{"n_head": 4, "norm": "rmsnorm", "positions": "rope", "optimizer": "soap_variant", "lr_mult_up": 1.13, "beta1": 0.95, "beta2": 0.99, "dataset": "wikipedia_en"}
Each number is 128 + 32 x the weight over its row's rms, rounded and kept within 0 to 255. Layers, rows and columns count from 0. Numbers have three digits each. The size before them is the row's rms in percent of the matrix's.

# up: layer 3 MLP up, 512x128, rms 0.227, rows 491-510, columns 64-127
# down: layer 3 MLP down (transposed), 512x128, rms 0.205, rows 491-510, columns 64-127
up491 113:165147090144124135155126134082115053108064134097177055107146160103105140142179201168133125117170124158164078121136180086103180095146108108156167065150143148097078111082107147129102128119088150
down491 112:196140117153168104115128091138117103149095154112086079157103174108135110062140130135054135107112141127125065175133163126148076179111137114144130086145098105110111087153136144104192111177145166
up492 096:082134139152167125127114164127188140099113142159148099172139144124135070127151147152072127138125108105142163125155135130121174100032093134135069099143143095105073079096084133143106126076097128
down492 092:114165168125083149068087124161212098155141091143143117168108128134133132108135120137157113115117148177181104092122179112145138037163159132112131069147106113159147122110121112145134177186210139
up493 112:103117140157119155161129077124156144153139145135153173113082132154076137081113122091131125138093126118119114175165119134118113132120130157121143117084101143125141061142122132143094124103085088
down493 109:151048145127152193044154121092106133183140086115122108140164077082112092123122139144121212132135122110145109122121113153143126085119111157183101162092122151125088103176158161115127158126157148
up494 079:086144081165125074127113115169133140124135148137235095029132120168161110109120146136137124075120126115145136072108195157121145154101097137134072127092172109157060093143116101120164098106143157
down494 096:084190134119144190139124130067142117165087113151158124154178144162104109158053172108072107141103122178138168111199123124156191096084149118168145121110136102209140142112092123162104143099120097
up495 104:079152068127131124122139078179172124108149148134177137092080120104148181161117121159127131133065121131119063126143146160114170137099074127084142139079115142082130128074111130086157115131121170
down495 111:106127166139111148149134067134123137191087042191119080118155186108152123088122124212119101122117161115122092093045126148156129106133086126160197134119146131157143124136106124143171176167125118
up496 116:085135060112134104163112119169159119178156083164154078136125094125132124098101175139115159150115100112124027129172137105150130141114144065055146150097116149136142098110142126080055108140133104
down496 112:105182176112105139113171127088059134163110120122102088108106098107143079183179126176164150136121209132116066165163114097135137126138116128132091124104075072133118101125110078118132168170135135
up497 092:107149143141106120123108104108142136097149161119168139096131153141118133084109155136106017111135102117093185038153112140096117137164085174105107102113092189148167068152135108114116070134155132
down497 089:149168041097169114096169087102087169098149121131094073159115147141100080118108191144120142076137144193097082157059119123106083125129197157156143167138175118132131159157104148106101148161148121
up498 103:111122166138146156128123139127157112103122124151103120133175139112086119112135205091064098103149136116153130052152174088117121145103084080130132103090107129138157142066114125095120110126188110
down498 102:074086143132159126142088165194115149144150070155084163159070183062165099191139148124134126102129184139132098048152176152106195066107109164100158163124120079120161150126077109133141104152155085
up499 104:123117099092149135104053099103127147081124111126146146060102158125129194086132112152203065134127097178084111101095088171132135114141134146193089160052116134140125103116115138146163127151093152
down499 096:048148097117148115120147175155120161105172071161179106135106106103160118186108153165122177112125205166142149108121107126130176099149181116076110084159139085063145115152123124090103141134121146
up500 103:114141141104094142092067137169159119102171134067198140163170138121130102151128198074090155182187119112096070140119120145106097086121166148085098101115132117142129053168149107142122118127145141
down500 101:133087143133135133112144155170156133122123106108203138138123164092103071128073117105097153078079103198144108122170128126106194128127131110156105127016149179158118147156095112140147202095096118
up501 085:066104118116179151187120150195135076162145133143124146091129162128082117072090129083096084146125129088167131125179171184150128151100090144165127175132110142107148146163086160075107132118189105
down501 088:099118141096174137146164163102178133081129110141162143148151104129126133111143152184159179160087151135115073126159127178111088125134090096160173112121116109123122115177132147096120190100131188
up502 082:139120139151152177096116143164160127108112145133132048141142118088111092084111090125095149129128134170199122149122174137125155151117141128103131136099142115163119123105114128139153127115123093
down502 089:141115109071121047138115090115164138105149127114080130139066129115092139099118153128122155134128095173143159115092128149188117199113113096142126128132147136157117184124176160098093112094148175
up503 098:108189130127150125133097133069089152113162175081138134136167144126110076109180098113102094086108088142140114182129101163136023129133175129100097172110070151112126092123088110118116157097128131
down503 092:121196126189099154164153081156141152112094109115104169152067137164156151082078157103145132167083151116134167135174129128135074146164105184164102143132182098163161127177156144107136168134149104
up504 093:122159195162111173106134107180118079108157145119200157077148114105161092103108127086070121070164093143174159103115168138103134168095171080110109080121085125158162130148137105137120133148088157
down504 096:084126095135137104103171139159142163089153092149154134125143187069131120135126189146137088089083155114120137139172114084165172149199185091139129165105120162107104112138130142173088160112132159
up505 119:095153147134170099194145150147098129141091138150157166144126094136115121092141118097077066062093118134118137139150128155154142157141150111088130076159124134106082144145080145124115100142191093
down505 123:106093138099132151145199078155126103096125135132084103138122108050087142149165130150148130132155110072144131123091107115107097104181081071118133106119112140147134138097106107196157077123109163
up506 109:156126143201121087175065091112162129100123127169087122116098117084114126095101173087176149120131134111176152135146146133129109130135124153135196136130119152160123176148145152132129138110145128
down506 108:137080106131114135139159080144124016146112255142152116103157201114098126119151174120161140133102133097143101158147077118123123150104179156144116173114108081121072121158111100116145064139140110
up507 111:160131138113135100113143140144146085119193160154155157195170094194165098121103092071141117134108143140109137151106097100143149119137098110102163046094073122106178108173157142143146121143135123
down507 106:138130140154111170168119109075148122085099154182140086088176111164125188124195179117075179149122125092089113116134101053075095086175126211129070110147148102117114158128176121134133142050149115
up508 104:205117137183145128129157113117114082059101130129152112165169131108117153127130137163147106127152097118158151097100144125170123095101081198092098105111158123065081133130107136111081107119078142
down508 103:150197190113174126174150093149114123218138135167141129055130128112147108085087141088056128080171139141065088117168089145171112153123092145128107113134160123108113122138078161096125189118146139
up509 098:139160167150149176131104184150187125081138120135173118156135107124129146121124131074109164079165132150119173155169091112192157109070161101053047138099144137170116176065098172176140179161128145
down509 092:157117136153144145110156136112098090118188096110071136098132124172083061178145148166133124127123132143122110154131126165077131122139110145127177097126112154107147129153220104188142082148171113
up510 108:118131091132175098161097153109116129146134138147048147126139156055185102136186095092112154140143068102199173092073147157090109112150139134157195125119126125125139065099120071110071110092105113
down510 098:197068137092083070079204166125159101141129108108075150100119153143092157092142126113080148111152118098114132088177132092145152085171084106094163132143108127088141159135212197119146125137082122